config = dict(
    num_hidden_layers=13,
    hidden_size=384,
    num_attention_heads=12,
    num_key_value_heads=12,
    head_dim=32,
    intermediate_size=1024,
    vocab_size=32000,
    hidden_act='swiglu',
    norm='rmsnorm',
    norm_place='pre',
    norm_eps=1e-07,
    positions='rope',
    rope_theta=1020.0,
    rope_fraction=0.5,
    qk_norm=True,
    attn_scale=0.246,
    bias='none',
    tie_word_embeddings=False,
    parallel_block=False,
    extras=['value residuals', 'capped logits'],
    init='uniform',
    init_std_qkv=0.0347,
    init_std_o=0.00681,
    init_std_up=0.0347,
    init_std_down=0.00417,
    optimizer='laprop',
    learning_rate=0.000927,
    lr_mult_up=0.765,
    beta1=0.9,
    beta2=0.99,
    lr_head=0.00507,
    warmup_steps=256,
    schedule='wsd',
    decay_fraction=0.877,
    decay_shape='linear',
    final_lr_fraction=0.0,
    batch_tokens=65536,
    max_seq_len=256,
    doc_mask=True,
    train_tokens=352600000,
    max_steps=5381,
    dataset='wikipedia_en',
)
Each number is 500 + 25 x the weight over its row's rms, rounded and kept within 0 to 999. Layers, rows and columns count from 0. Numbers have three digits each. The size before them is the row's rms in percent of the matrix's.

# layer 4 attention query, 384x384, rms 0.0532, rows 0-191, columns 0-31
079:545501495497536472535498540484529523467502566501520535519487499477555495487482463542535520514516
078:492555504510517518471552549469489492478424540535492509497444453486459526507525503510511477514546
108:466509508522511519509501530487470480581500496516496516498538469490508488534520500513460513516513
102:492469482475507476513490503497526521459537505487487485487489504496480515508489522512514536475478
114:534550504513496519498483525470452510563431516521524487507514466498490481523521511543491494527490
124:484461515476494498539515487490523501448556508531483486496477514518442506512450518518518521480494
088:535497478464494521505517477512498466468490503502479500473514555494504509500504517442501508492464
098:481471485525501487521494515509505536497513472484502513498519494477512469510518512539501499521511
082:496497513481519518487455542485493499512477522465490494522544514451491560464468505518522485496514
080:446474552498503507533481533524552531502484516522492466503522508482560491480450501526485472498518
095:461516493470516538540494549507531490496489504504493495511528500522482469539508488534454510464505
121:506506499469506502494487476505520486532534470469510535471489509473516531492496474438490506484485
116:497494491477504499477527518507489521493497504513466472508545482522484485499467529555508499488485
106:502492507521513503527511500512518482508506461492532529467475524467515535507545472470523481505497
100:472481486455506539509486495532527454521511510490500518512463490523510468478511509505478468475489
085:525518505511486471454493528482504509471443517521499502525500499455493477531512517536509480522471
096:464509495512520534476490491448558493500477472474492490532512511479508503510474503524505433520481
096:478494520473474489504488493542516481544491500546499532546463506506463472503497433494551486512452
092:522510486517473477476500512506505525467505485462558539465477512534541529458534468462491535438542
095:512480479508447505499517499499480500534507534485495503484469478487502499501514450521458549490483
091:510504440467499483503517485476518467502496530488518505458526476534521528510519509519472503477517
093:467485520469490529476495521509497511514502507510514530486486535494510476501528464487467512489529
092:463483470497534519441494525487516484483490479468445505452517532494489509485537476496477528497467
097:485484489536486490516511518509512551504481547499454496500497518505464482492513505523512488542491
085:471502507526502520508539519535461520508545490472537448525462538529481484516526500468532521527505
089:478488473462486481500501476464537475523487538499531527476474511485501479497500495493483497514515
085:546495515521476490472522471504460476501486534511502462525522487487474485504510526525530502520470
094:471499484501486496531505473467466523498539520486501546482536482512487529518500487459476493480540
097:491486531478529479456534535528464511487524541518522515489530516529520529523480506503475512542456
087:495513508489495535491511570529488500513484494494493475525539551488461503482496524532505481505496
089:531461515480514503513522454480482490488512507460474463511492521502499481489484526465487534464490
095:525522479511492467503478489529467481473497517465475464505478514499459501467510518556516504511503
092:474508467487485541488477484518534531517502543485468527517507524515532528534524472506533471474533
101:509499529513523475480512521512478477525478496540496473511502538532473523472518523515515533515467
107:484509524503491523472501485503508508512476505533512458478527492535447493503491478531532515500513
103:470496479501470498535490524510500527499475546512522469506544508485466476511467502541518495490495
126:483460516515505453535525520495529533475485523531484500511506495519456484527470512553526535473497
092:525486515475475508487502493515492514512535515485486479528514453498504473524528529450507496481477
089:497526514509520471544523510501509508487473494507477487508526513496532494473482528500503496510507
092:536480495498490537468467497498519495500507471455470536507491500459494540438499476497500482475484
108:494516444518487523465520499520455462482489474546483529515480505505490479542566435473487499551509
119:480481549487526478498465503510531508494497491481490448520512524486478504489489569540548521481457
115:502470524510526516498494525517518507467508500502442498501557544473466500491461554558488513464472
127:470480512485528490501475502496505513470497510548481465496531487523463524510460556510539524489442
116:531489479479489478449487499482520481485526471474513503514495507469549515479504474459500497497526
105:525483513514492481510463508543484460522479521502501512489479476507461507540479465522502498526487
093:478509494499483531455537494484497519482551463523514519499465457487505471507487530484563478512488
088:461474516542508530513521480493507450495552547522497549505483493533526484482487523529494508516495
091:524515493495508477511517506524477490514527534510529532476505522552461486514490525549520489515478
095:474506499486526460522515480482487475489503475488533505510485509544490481514494494553488497505521
098:465525512470500503496509475473504492482488512477486498516446474514447502470496510507513516484506
088:524498504561470518491520475481487509536528486521510502539475495532499489467530518506480495480485
092:526500463528493517462490496507513476472456460500485458506505478452548560472494531494522505483449
097:487487507458501472536490501473490462538492485492505506475514531491484505509507440514524500503461
087:502509541487513470514474520512507480510513519460469468476494547498516479516500493462511527500496
091:518531526449493480499518526489481558493469538478531504481497498520452506519455483473505498492536
100:498510478459492536468458502506474490525481463529498520536503525515491474473533501507490482484485
099:495487440544522543471468479515458482473461491481536510520482510499498529455496525518499459489522
096:496489520488517465490515458495464484474467524502539476530505512475527485494518489532490491551518
089:524450468522494491488526486501532458481462520529489521457515495541510480552514482538498513480505
095:518526480537502518498521531544497501535488532476500473479483459524484541488488473495454458506537
084:482454527486516468519499510542515518504511506505476531483502480543518492515480492508515515475512
091:504498474475465507506527479450484499520497505483519520495469484535522491527488491510451501504486
093:516488526516481531447504482510491495500500523513503529497495489515477496495456524468480481519496
101:504529511482480531462528531503453462525465491465504523484525480502520520486507503462474517513469
109:485501502528499456515506477509527501448478516557456470458488504494476498526457517469506488480500
097:461475534541528494541551499511528531469473479552514494503474479550489473511488513512577496492533
093:506475528518479478486530474497529537497497502527450476474524516507447467496481529520509505483507
112:491479485530506475503492478502528502468480514549507439513522479498465504483466536542526506497511
093:471510533467484502478514522476507499545454486522513505525531486523489477546480505473477464473540
099:501471490463471491495468525496485506519476550532520538497517489513513497554491451531534505489515
098:504497482495532510515534501526518481483527496525505535488535495494511490533509495483474498461493
111:462504498499536457480497498489529487514484528514481521507485474544483509512520480533527573527510
099:558511484476530506492476476520512500488525493494503475463523488469505531539505513483524479480477
098:498469467491491454512478489507544531499485502493483523516460508515483523486480472530505502502488
103:510530497480481518487517539451491517548523515427527488513508486490503509490499520457465499487513
100:471498464531495508496497518481545496480492485476513479492477505503470517463483485505501538449529
103:472508502486550487500490547487497460540457501474523475512492506504477510478524471484488486529525
106:502495496499500518510496539496514487462514503512489477502516507446473503524484519478513509505446
103:502460532556529487505478479507496509512487490517494475494506493490480486506454534491505477471523
089:527471533511505528497496510516454509493495512514501521496502461505521483491531511520456499484517
095:526524529447477503454522482516482486540510479476487479528470523510513518493596478546511429514494
094:518491556502493450517474518494479525477465527548496488486523494500490518517485488508487478489523
105:511493466514478484527494493500477446484514491488493513442457452538526480521523509507517493473528
096:536456498533507466499551489506487453522506471484508463509480519510495515512536538500509498493554
095:481532554501486516475536546517548492541477496457495465531494521484504510489510507478505469486552
093:483506562485518492515472490475517487535490514503540490475530512470531535527495510513496448529498
094:502501533482487537497513582499540473496450498518498470523489497452456480479492470529509510523474
096:499489544515518473487505550460499536524480494469513494496513517459533508541465494472536497549534
102:522517510518482478486502474484492515531481529534503483488520510485504500496498499496533489469483
094:481520498466470487487479470484514490502519512521525516482478533515506500529511496483500497556472
098:502532467487533498506504466524485491458534503482485520478534461493524472488496556528494511470462
102:541514498555469509525477532562477543519463507511483526482519505460512524448499479507488492496483
098:538479495550495484501462499546493518498516533498530508455479512539460474498506466514492494459528
101:504531482480531471476498497475497495504550503450496521477547493500487559534525564523468538465472
102:489481473533533470461449504490511544468520519491491511490537492478494486496482511505515542492421
100:491445496518485476511518521499506496473498537477504464525529537501522543455544471553492508467496
112:499537508510495516475493506563484482519534509508527509461460540501484539500485510510512467505461
117:457437497486507454535519505467501520498494464514501492534579473499487494515499520512497528515511
101:534544526458500497458463500550489462499488529463519538541468510464511545506494475513513454542501
104:503528492463501556503503482509516509525493453464493515518529497467493497485499507448496497501481
094:492453488540463502509472462462507489510534472505490495509506482460523485521497483517478492527488
100:493509490553477471496503527455468512475545464458530463533536535455498528508523507491446546482520
097:520481488519478506508516447511481509477522522495477483534561535451469475491513499497529490488517
099:501538467499462493510502505524479461474512514508454510466473512470501532469496513469504463471463
088:505516538494476485472471497499522512541525501513493536521512493505499486491533532473471485509510
097:536524467496460461509507509529505479432492520491521492494457500489474498488463516501463471472461
104:556548510522536550507497503507495447525516488496488525528497510525537519453533499486446472483473
118:528564478483520506476484502494513467531494480476552548494504477453532524477509506491461459504464
106:548494522484555526513497504465492527542447465466491485507467496470488499490510555477493471474502
098:517503520501515514515447543509512502548538473479530499477542505525505476488487482461455496495519
095:478506517501516502554500499507476526476474513520469497499568506506537497492533514480519508530534
114:473474484482449497500561539477524504519482480475566541514451464506493464490466453542440515511493
099:506514549450501470478474486513486516506528556540500471483468511564511463483516526501471521470529
102:498481509492446505493482469501493520462510510519473489513527463504479504500547515470512510567535
096:530477479500531519439493502509496423476457494499524492521424503517484485508522519533514528529478
101:563520478547491476488461535519512508509531496493530490557515495490519484483511522474481494479509
101:507459526537500489548508522488476501497499460549489482521598473530509496493537464480481498488501
100:555475463506477501512515528469501512505486470484485502478465542448478476523441510511505511468500
098:507460481491485522483519521508474511448488501502514512524522537469522487516504526534524521531468
108:558512490535521511527494447551524508505508470540461468544522519484484472474497554507514493476495
103:515522517490487474497505532483501498536488484501488530460486513523476468486464455506520540486482
101:520504558505486429505467477528485507501506491479530522487459482527528509492506482527505508519511
103:556484488522546518520489472528497487493522487464471472535540510492524530476521520480480494505532
095:496513539496475474530504515490480493513473509532483506498488489513491465481555492544492524524521
106:487499503510494484481488539475496521537512486475480481478517519505538486543518449520502492512559
093:499474470486483498483502472479480528530477524490464463492494493495560466527491507443520508511504
092:517474509493545471522481466531497469474496553480529535531486487472539523489525528477439508519483
078:550492485558526520506489507472488473510504512532533479499485494498532512494475477526513487502481
076:504488457514461561491503515494444530512494499491511481466469522469492483533474481514521464493472
084:514494522480464487461498467502505476453543504455482494482502516486485455481525467489477475532493
092:496468508498500497492492522492506474529467488516453492493492510491446473519484491527502523536518
134:479555504458483562494471528481519465508524491460523526486500526492533512496527481500467462496509
100:552543483514497499502445506525482478527526503468502487522540517485473510470493493458493504489516
103:495504500492485523531486463506475494486488504536533507489448503488505481533458455507504499473459
100:573499514518506529521495477512468492545486475474488476504537479485492536476501465515536477468512
081:450518518485455486477488519498476478504501482478505534488470461511479486518515494490534495547483
080:521489535501489504518479468509534487455496468527491466537489492508532457464541509484503492528465
075:517488514439484490508500491530483480476513485516520465474532441451448479511446503467554485482511
096:524516489515520467500500486523498537494454470484511517517557470519499479532464502510517541490524
099:507521508481527517509522451518477511549472514506515498507458505508485422501518512539570487495480
106:521517504547522543518467494506496533544546515495497474504523535449498506473457476479497498482481
104:513482518520486496531534466557467512499512527538491511537505452487552483490518565517508531487452
101:482504516536507496543511517470500553547478511506540523524496467474476504520535500477508504521492
106:516508518467453489487474502533519541476516505479470491481489519529516463537506519528487495500484
096:519462555494498449478527534483537526485532495504460492494540487518519490523501477454502490555535
112:545512489521501535468485478511512513505534520485456458493558546521444498470475468495492510467486
097:530534488540501512490455501480491507530455533500521524506507454519485534457482531504476537500505
113:487462519463409501466548502512491504473500514469500516520454499509547462545503522510485512513488
104:509490510520507523512500470505510487502461497459515519499446486525551520496472492526504514521493
096:481540483508489510538526482507486531493550497537548527546526532488472505532446459485505471460503
123:503469478491507445503486513513496518449518480536475517455463501490523494502467534546507522484428
097:504522488514505474480502470474512513497505524464491445472525495500453557467516515466476496514538
112:483484511517522518499483527460529473536445484476480484471486523511504506485544524453515471500531
105:480492499505455471524534493509504512529513519535517512502482504487513504527484455503504475546490
104:499522507506493519502505485519535481496530495513530482482525519504490514458431447500522527482512
104:488479472538509533498542478490469514485501468466494530504456450541500502509493551514522462552507
107:474450510487500482486526505479483531489496495513464487540493479506512469473524487474497512488500
105:520535501540530539509467500515511457515470476515456464515529535461504547467513533513459511522484
095:498500507512513502508502502517517543518502526481481478507509538537482471518526520507474531480454
094:500493540521482565442520521499512473520522479507551536518471466510528477550512484465515510516532
097:497520524464500531491492494471524512522461492490526501488454532487527486519503478456524496512500
075:486501491575493490490507520493462491519519540482481486477513478547479518486542531526491490498454
083:498499478512484485538530515478544516485523474531452494469521471539453489476503527500504533478488
088:516464488522494500471470481507519448516515476510535505525484510482502532490514511489494516445462
094:521559506498506513525507476531532457464484537467509495495517515546529538492507518484491498540476
097:504478501523546473537455534504508480473523479459517537536505491481544528469516532503490442471498
088:469483492499500497458464477527525543472498494531525476487508490498519506492453538472515488507510
133:503501465517519453534495481488467479485531501532456501492566533495485544472508529548480508488478
103:519528492515492554445495500505539531533459485465555533525437485515572474498521486435511522521516
115:494464488520521468528501500498485458474510531535438485494559484508431542474490546549507509482476
114:512537495526488536475480502484515522516483485457571519511434498481570486513479452463463502512507
119:501547512497461515473454503471522499498464476446565521508479528478557523503478485440463464534484
102:457508501483487496505520492476536516480501497503482489509511499478507462563495515481534519531503
093:443492499507490494520518470516459477507524513476507512508506499552512524485502499518524496507512
087:506510482526538516514520471503500505494550492497516487480485496471509564525512511483464447452514
096:555522520469540449481478490510511454468522478513508534501551503485520533482495516519455528515484
090:450483541473496478483463514483541504454515489504484504494466458503510482488473498457491505524511
091:514475526542500489531479530467543469539512510503467554497500540522474493495516482511515484440468
098:497527498489519490531498527506492459496536497543487552490504468486521491521529531516484441506504
096:479476528491508488517498521493465496496467509497522537493496493527493520491489455501514469512485
095:466487515471496472469505504503502515500474513555502495520535450491491476506475498483530502515485
093:553520512526472482498489502535498468508503538512503464463466518484489530505512532476475449519500
094:486537481551449542529485542503446486485484480481464479476511494522502527506525523529478486532475
099:472456532500493502515501507510489541472532532497542469503462452528513434501484484467543511524491
086:474498481495518462440514487478530508485528498479497503543507490537540508522483500484529528504522
086:470503477503519499464562498494501465486459470532520478450498546504473500482467562467504517495471
094:492490543535515512535464509535457462508482544484518508534504534552461500471483513529497524488491
098:518517491503540508475492490515536498469501510530489467509509530537542508509466546471477556478471
098:503526500494540510457480460519500502444521502522475504479472485499481478528459515508526463495522
085:469469503466500479494518497488529518478494482497471509476507518479498479485511452460489561470515
094:522537534482503449510480469525507517513468510508504468509549529447491477520470497474522496534510